config.toml
num_hidden_layers = 15
hidden_size = 96
num_attention_heads = 3
num_key_value_heads = 3
head_dim = 32
intermediate_size = 384
vocab_size = 1283
hidden_act = "tanh_gelu"
norm = "layernorm"
norm_place = "pre"
norm_eps = 1e-05
positions = "learned"
qk_norm = false
attn_scale = 0.177
bias = "all"
tie_word_embeddings = true
parallel_block = false
extras = ["capped logits"]
init = "normal"
init_std_qkv = 0.0631
init_std_o = 0.0
init_std_up = 0.0631
init_std_down = 0.0
optimizer = "adam_variant"
learning_rate = 0.00343
beta1 = 0.9
weight_decay = 0.047
lr_head = 0.0244
warmup_steps = 398
schedule = "wsd"
decay_fraction = 0.802
decay_shape = "linear"
final_lr_fraction = 0.1
batch_tokens = 32768
max_seq_len = 128
doc_mask = false
train_tokens = 128300000
max_steps = 3916
dataset = "wikipedia_en"
Each number is 50 + 15 x the weight over the matrix's rms, rounded and kept within 0 to 99. Layers, rows and columns count from 0.

# up: layer 10 MLP up, 384x96, rms 0.123, rows 4-50, columns 0-31
# down: layer 10 MLP down (transposed), 384x96, rms 0.116, rows 4-49, columns 0-31
up4:30 41 67 60 51 29 44 52 57 21 58 56 46 45 61 33 67 51 35 67 30 46 47 61 66 61 31 63 79 52 64 88
down4:51 23 41 59 45 54 46 58 42 48 58 29 58 39 48 38 35 46 75 27 47 59 45 34 42 68 47 51 62 32 64 34
up5:39 43 51 18 55 35 35 79 69 19 67 47 55 57 80 71 76 60 55 65 23 42 32 32 44 25 53 44 24 35 51 30
down5:51 53 50 48 48 67 80 34 24 30 59 47 56 05 48 46 61 42 58 45 41 46 47 38 52 47 50 40 74 30 48 62
up6:37 75 39 26 52 65 66 36 58 71 41 46 77 66 61 56 45 32 41 57 45 61 43 42 71 63 22 58 23 25 32 54
down6:71 43 40 52 54 22 41 76 51 33 48 39 36 73 39 26 65 54 50 28 47 43 65 30 36 69 59 31 45 56 64 51
up7:32 18 57 35 23 53 38 56 54 31 52 50 56 77 50 25 35 30 73 40 32 48 45 54 61 75 42 59 61 58 49 43
down7:48 38 61 48 30 41 45 52 65 43 73 20 51 39 47 43 51 58 26 68 52 55 66 53 59 55 98 63 55 46 69 45
up8:61 48 54 60 56 45 60 53 52 48 47 34 31 66 32 27 45 27 61 27 37 74 26 49 70 51 60 57 47 38 46 46
down8:47 54 25 23 38 54 53 48 63 62 59 46 34 40 81 38 67 73 29 56 77 29 48 73 32 53 44 54 38 78 67 57
up9:57 39 59 79 46 22 64 48 57 51 67 39 39 61 52 50 61 45 70 32 33 34 53 40 54 61 27 57 59 43 58 32
down9:41 54 51 37 45 33 46 57 40 31 46 65 25 53 41 63 42 51 37 63 42 39 34 50 42 59 46 50 22 43 56 40
up10:54 29 42 30 50 71 48 30 46 40 61 36 58 56 69 49 57 52 46 52 46 49 31 47 61 54 22 46 45 48 46 64
down10:51 55 56 57 50 58 79 15 51 54 52 41 46 47 68 51 38 45 31 59 78 76 64 61 23 48 67 46 32 54 52 42
up11:33 45 67 32 63 17 39 57 46 52 26 64 60 45 52 55 60 60 47 61 34 46 52 43 38 34 32 49 47 41 56 35
down11:55 33 42 83 80 45 48 41 77 25 74 35 42 44 34 46 32 38 54 49 40 57 64 72 37 55 91 49 43 48 65 62
up12:43 51 45 62 32 45 45 24 44 31 39 52 72 21 69 58 25 61 48 70 49 76 13 70 50 57 36 63 58 42 31 47
down12:60 78 50 09 55 67 99 60 40 35 27 62 62 60 40 43 57 69 42 43 50 89 56 44 68 43 34 49 36 51 33 79
up13:47 57 25 47 62 53 58 26 73 47 30 47 54 61 40 73 61 40 45 44 09 36 36 45 79 48 48 17 50 51 32 49
down13:62 32 70 26 49 72 24 59 44 41 36 55 55 61 50 58 62 63 59 51 53 63 41 43 60 63 23 84 26 39 30 23
up14:50 36 23 59 23 59 57 48 56 17 64 44 45 26 42 37 60 44 58 60 32 48 65 80 55 58 47 57 51 59 79 60
down14:32 40 62 50 67 29 43 45 40 67 53 66 02 41 66 59 63 50 52 47 69 52 56 42 57 60 41 65 70 30 78 78
up15:26 51 55 35 40 44 35 34 69 47 04 58 65 41 38 58 72 39 65 55 48 57 73 31 57 60 31 55 79 46 22 56
down15:48 46 38 64 60 27 31 57 42 50 50 31 60 64 85 63 42 52 33 62 49 62 49 47 34 44 44 43 49 85 54 42
up16:41 53 56 44 42 36 40 53 29 57 55 64 72 33 37 60 26 38 63 49 53 55 61 59 72 62 52 37 60 70 64 29
down16:60 69 35 55 59 56 55 46 52 58 25 81 36 62 25 38 36 63 49 39 38 59 56 38 22 54 37 68 47 22 59 42
up17:30 29 56 72 41 39 34 45 78 59 69 45 34 45 49 66 63 10 54 67 35 49 43 57 85 52 44 31 36 59 36 53
down17:43 49 30 51 73 47 64 52 38 91 62 71 79 47 40 32 50 78 27 18 47 53 22 34 52 57 49 77 23 97 40 61
up18:32 41 58 50 33 38 86 14 50 22 47 45 56 58 73 54 31 12 26 53 15 31 28 47 58 59 54 72 56 45 45 60
down18:64 30 87 34 51 39 41 50 82 61 55 50 49 55 43 36 39 82 88 50 79 49 40 21 53 45 58 15 81 46 63 38
up19:25 31 55 65 53 70 66 60 45 64 71 63 31 55 33 47 19 27 72 36 25 44 39 52 60 60 49 45 50 06 68 28
down19:60 59 57 77 55 45 57 63 56 29 46 46 61 54 40 56 57 64 40 51 80 20 86 41 51 27 54 62 47 61 62 85
up20:53 34 50 58 59 54 58 36 64 65 61 45 26 52 54 40 37 60 52 34 51 40 79 60 65 39 36 51 50 19 22 51
down20:56 58 77 53 41 43 68 55 30 55 42 59 86 42 49 41 62 46 51 42 67 43 35 30 53 62 30 55 36 79 73 31
up21:49 52 67 51 43 44 49 52 42 65 47 19 48 34 66 65 56 67 61 36 30 39 59 52 50 45 49 32 72 55 33 52
down21:43 22 66 37 48 34 13 45 49 28 51 29 43 31 36 81 51 49 75 38 44 53 46 49 50 48 20 52 42 34 58 61
up22:76 63 37 52 17 38 36 28 66 64 36 52 68 11 59 56 48 47 53 42 24 67 32 61 57 53 57 85 41 52 49 84
down22:20 50 63 41 78 35 44 69 53 34 66 36 38 62 36 40 31 70 52 63 55 44 56 48 66 38 65 68 27 58 63 27
up23:45 55 64 17 99 51 72 39 81 70 57 33 70 41 61 71 30 47 42 43 64 44 41 52 40 42 52 37 50 55 29 45
down23:46 54 27 67 31 36 48 47 56 31 47 40 73 42 63 47 61 49 56 56 38 73 53 54 11 62 64 71 49 69 44 40
up24:56 34 69 71 43 51 35 49 54 48 56 60 36 42 29 41 39 69 64 73 41 27 44 47 49 78 42 41 65 54 50 49
down24:38 44 42 38 57 23 62 13 33 45 46 52 46 38 31 53 76 37 50 35 54 68 54 53 42 48 37 37 42 57 47 54
up25:32 35 75 49 50 33 66 54 70 32 49 20 39 54 79 26 71 37 67 42 54 61 75 34 57 68 49 52 42 45 24 49
down25:35 64 32 43 59 79 48 60 38 44 34 96 72 42 28 62 42 40 09 60 60 46 54 41 46 21 55 38 68 83 68 55
up26:21 29 65 62 51 60 45 49 53 39 47 25 34 73 71 20 59 12 52 58 41 44 49 49 55 41 57 41 65 39 31 38
down26:65 37 67 40 70 45 50 37 38 32 58 61 50 47 43 47 57 57 65 52 57 42 48 61 67 42 30 68 58 85 64 62
up27:60 66 38 21 18 47 59 29 76 66 29 51 64 50 47 69 77 46 49 48 51 46 50 49 64 68 46 33 37 49 45 62
down27:30 30 47 71 54 27 42 58 41 42 55 55 54 42 51 49 43 22 46 41 42 28 68 62 40 28 19 67 64 43 41 44
up28:68 61 80 62 44 33 57 57 45 50 64 62 23 54 59 39 32 34 47 18 50 66 34 63 39 36 66 79 57 74 32 68
down28:39 36 58 00 30 50 77 62 81 31 32 56 58 33 52 79 55 57 51 41 41 49 67 69 67 50 11 25 41 60 45 35
up29:51 56 19 30 50 35 65 69 34 65 60 58 58 24 78 67 38 59 46 50 50 67 26 56 37 33 65 57 55 26 62 51
down29:55 58 48 43 41 34 49 74 62 45 49 43 54 53 36 32 55 48 60 28 38 37 39 24 49 64 41 68 63 47 78 55
up30:48 32 36 56 51 49 62 37 36 32 47 60 71 48 53 60 41 59 73 45 49 40 33 68 58 42 32 68 47 30 17 55
down30:41 51 54 89 45 35 44 51 76 69 55 56 47 55 66 49 39 60 39 41 57 61 58 30 44 60 60 46 42 62 50 44
up31:65 35 63 25 72 78 59 55 71 51 55 40 38 42 34 35 31 24 44 42 35 44 83 48 60 69 56 36 40 49 04 44
down31:33 38 37 55 38 31 44 64 61 56 57 39 67 35 59 67 58 34 31 31 71 53 56 43 20 39 40 42 51 58 61 57
up32:56 67 34 42 63 46 45 65 72 50 57 65 42 50 64 97 00 44 73 38 49 28 38 37 63 48 63 59 62 28 33 16
down32:44 51 78 60 77 55 51 74 31 53 49 41 54 52 54 39 26 56 55 49 42 67 68 62 40 49 48 57 31 40 39 68
up33:68 07 54 36 32 46 24 49 61 47 28 47 97 37 86 31 34 42 59 31 68 62 39 34 87 39 52 48 42 61 27 62
down33:84 73 60 42 43 30 69 61 71 58 32 08 25 52 40 43 54 51 38 59 62 48 48 72 37 55 80 62 61 74 29 52
up34:13 39 24 65 45 38 58 49 88 53 44 61 72 33 50 63 47 66 40 31 24 52 40 54 45 53 47 51 71 68 36 69
down34:26 54 72 28 43 64 43 45 61 67 41 57 50 48 42 61 51 69 57 44 60 71 31 61 88 46 54 42 40 38 60 74
up35:69 56 45 64 48 24 24 37 55 40 52 25 09 62 55 43 38 72 60 60 40 53 30 48 54 42 61 45 72 76 71 62
down35:53 57 43 39 43 43 52 67 46 58 72 75 54 74 54 60 86 42 16 46 45 46 51 79 11 62 47 65 49 39 58 38
up36:62 49 21 37 35 25 49 58 63 64 66 42 44 54 76 33 30 36 29 31 39 27 64 32 44 69 56 16 69 50 37 45
down36:47 39 47 48 53 75 48 57 61 57 34 54 46 41 48 49 45 24 36 44 29 59 52 15 19 42 30 29 59 52 38 62
up37:59 48 73 50 62 38 38 66 68 29 33 62 72 38 34 45 27 67 42 62 54 54 38 28 45 53 55 68 35 51 67 27
down37:58 46 56 44 36 55 67 43 64 54 67 28 46 67 10 60 39 55 47 49 35 51 52 28 47 44 62 52 33 50 56 54
up38:40 52 64 56 28 30 67 26 52 36 41 48 77 48 69 62 64 53 34 33 48 61 47 25 40 38 37 53 47 27 20 25
down38:54 61 27 43 66 40 84 36 56 71 55 65 74 43 66 52 30 66 40 36 48 68 55 70 33 42 47 29 42 46 49 68
up39:39 34 37 46 50 56 63 28 55 97 77 47 62 47 73 48 78 60 51 56 01 37 51 45 67 78 52 53 46 42 46 58
down39:28 37 54 53 32 35 63 62 71 46 67 65 41 58 82 87 37 23 37 25 56 46 41 57 55 46 48 51 27 45 80 40
up40:47 52 31 60 69 66 61 14 24 31 65 52 55 40 75 76 37 30 44 36 51 52 25 50 72 40 40 35 49 60 53 37
down40:65 59 27 38 21 48 41 43 52 38 40 40 78 86 60 58 42 40 40 41 55 64 57 48 54 46 54 59 44 62 50 10
up41:63 56 29 80 45 41 36 72 47 40 78 41 36 16 69 26 38 20 60 63 45 63 72 12 53 35 61 58 28 12 34 64
down41:33 50 58 34 47 46 28 49 35 40 46 14 79 37 39 26 48 76 40 48 85 71 31 53 80 46 57 72 59 48 67 28
up42:26 48 47 39 28 48 44 46 52 68 75 57 67 45 43 39 45 50 35 76 40 67 42 49 74 59 63 43 44 69 45 37
down42:28 55 44 60 68 50 63 40 58 47 33 38 86 77 32 79 52 51 47 41 50 34 58 75 55 78 66 71 71 61 60 62
up43:88 28 54 54 52 38 51 24 75 50 67 53 38 33 54 45 74 43 66 54 48 40 63 44 52 62 64 47 45 52 67 33
down43:35 44 53 48 68 64 64 78 39 36 41 79 35 44 51 60 51 72 45 52 49 82 59 35 39 29 47 45 55 43 64 71
up44:34 54 44 64 50 65 54 14 51 29 75 45 60 51 61 42 94 35 50 65 78 44 44 55 78 51 49 68 52 61 47 41
down44:62 65 42 33 53 53 46 27 80 84 43 53 42 52 57 60 07 50 54 56 25 72 68 56 45 50 79 53 59 55 50 49
up45:40 52 53 57 32 58 63 69 49 54 43 41 44 72 61 76 51 62 82 63 51 48 31 52 78 57 32 46 50 39 37 60
down45:31 32 63 30 32 31 30 72 55 36 41 55 38 54 39 55 55 38 45 43 44 68 43 62 24 47 57 57 52 52 57 45
up46:64 30 43 37 45 34 33 42 45 52 33 69 40 41 42 63 49 36 47 48 40 51 36 85 56 21 63 33 46 31 56 62
down46:67 50 35 43 39 62 34 74 90 30 42 41 67 56 50 42 39 36 47 51 40 40 56 58 68 26 32 63 55 56 46 46
up47:71 38 58 47 54 26 54 67 32 25 69 21 49 46 64 45 71 57 74 24 46 54 23 43 54 60 57 57 39 70 44 43
down47:49 38 48 49 73 74 56 25 54 39 28 20 46 77 25 82 32 10 49 38 29 35 72 25 38 45 61 64 71 39 72 77
up48:60 41 58 56 72 56 43 28 42 52 37 21 76 68 50 54 36 64 63 88 59 53 23 22 52 42 55 62 41 31 13 39
down48:50 57 61 43 40 70 80 74 38 43 58 18 53 40 40 54 57 63 48 25 66 51 22 75 22 52 37 44 49 38 56 57
up49:41 49 69 38 49 41 49 57 57 80 56 51 76 36 69 80 40 53 67 36 37 37 47 26 42 46 53 39 55 64 71 33
down49:62 50 43 45 56 49 41 72 52 40 68 51 44 65 52 50 44 30 63 46 66 70 49 42 41 45 73 66 21 72 47 71
up50:66 48 48 50 65 47 60 45 49 36 73 61 38 41 62 31 50 37 32 43 49 39 50 69 72 47 65 77 60 31 48 79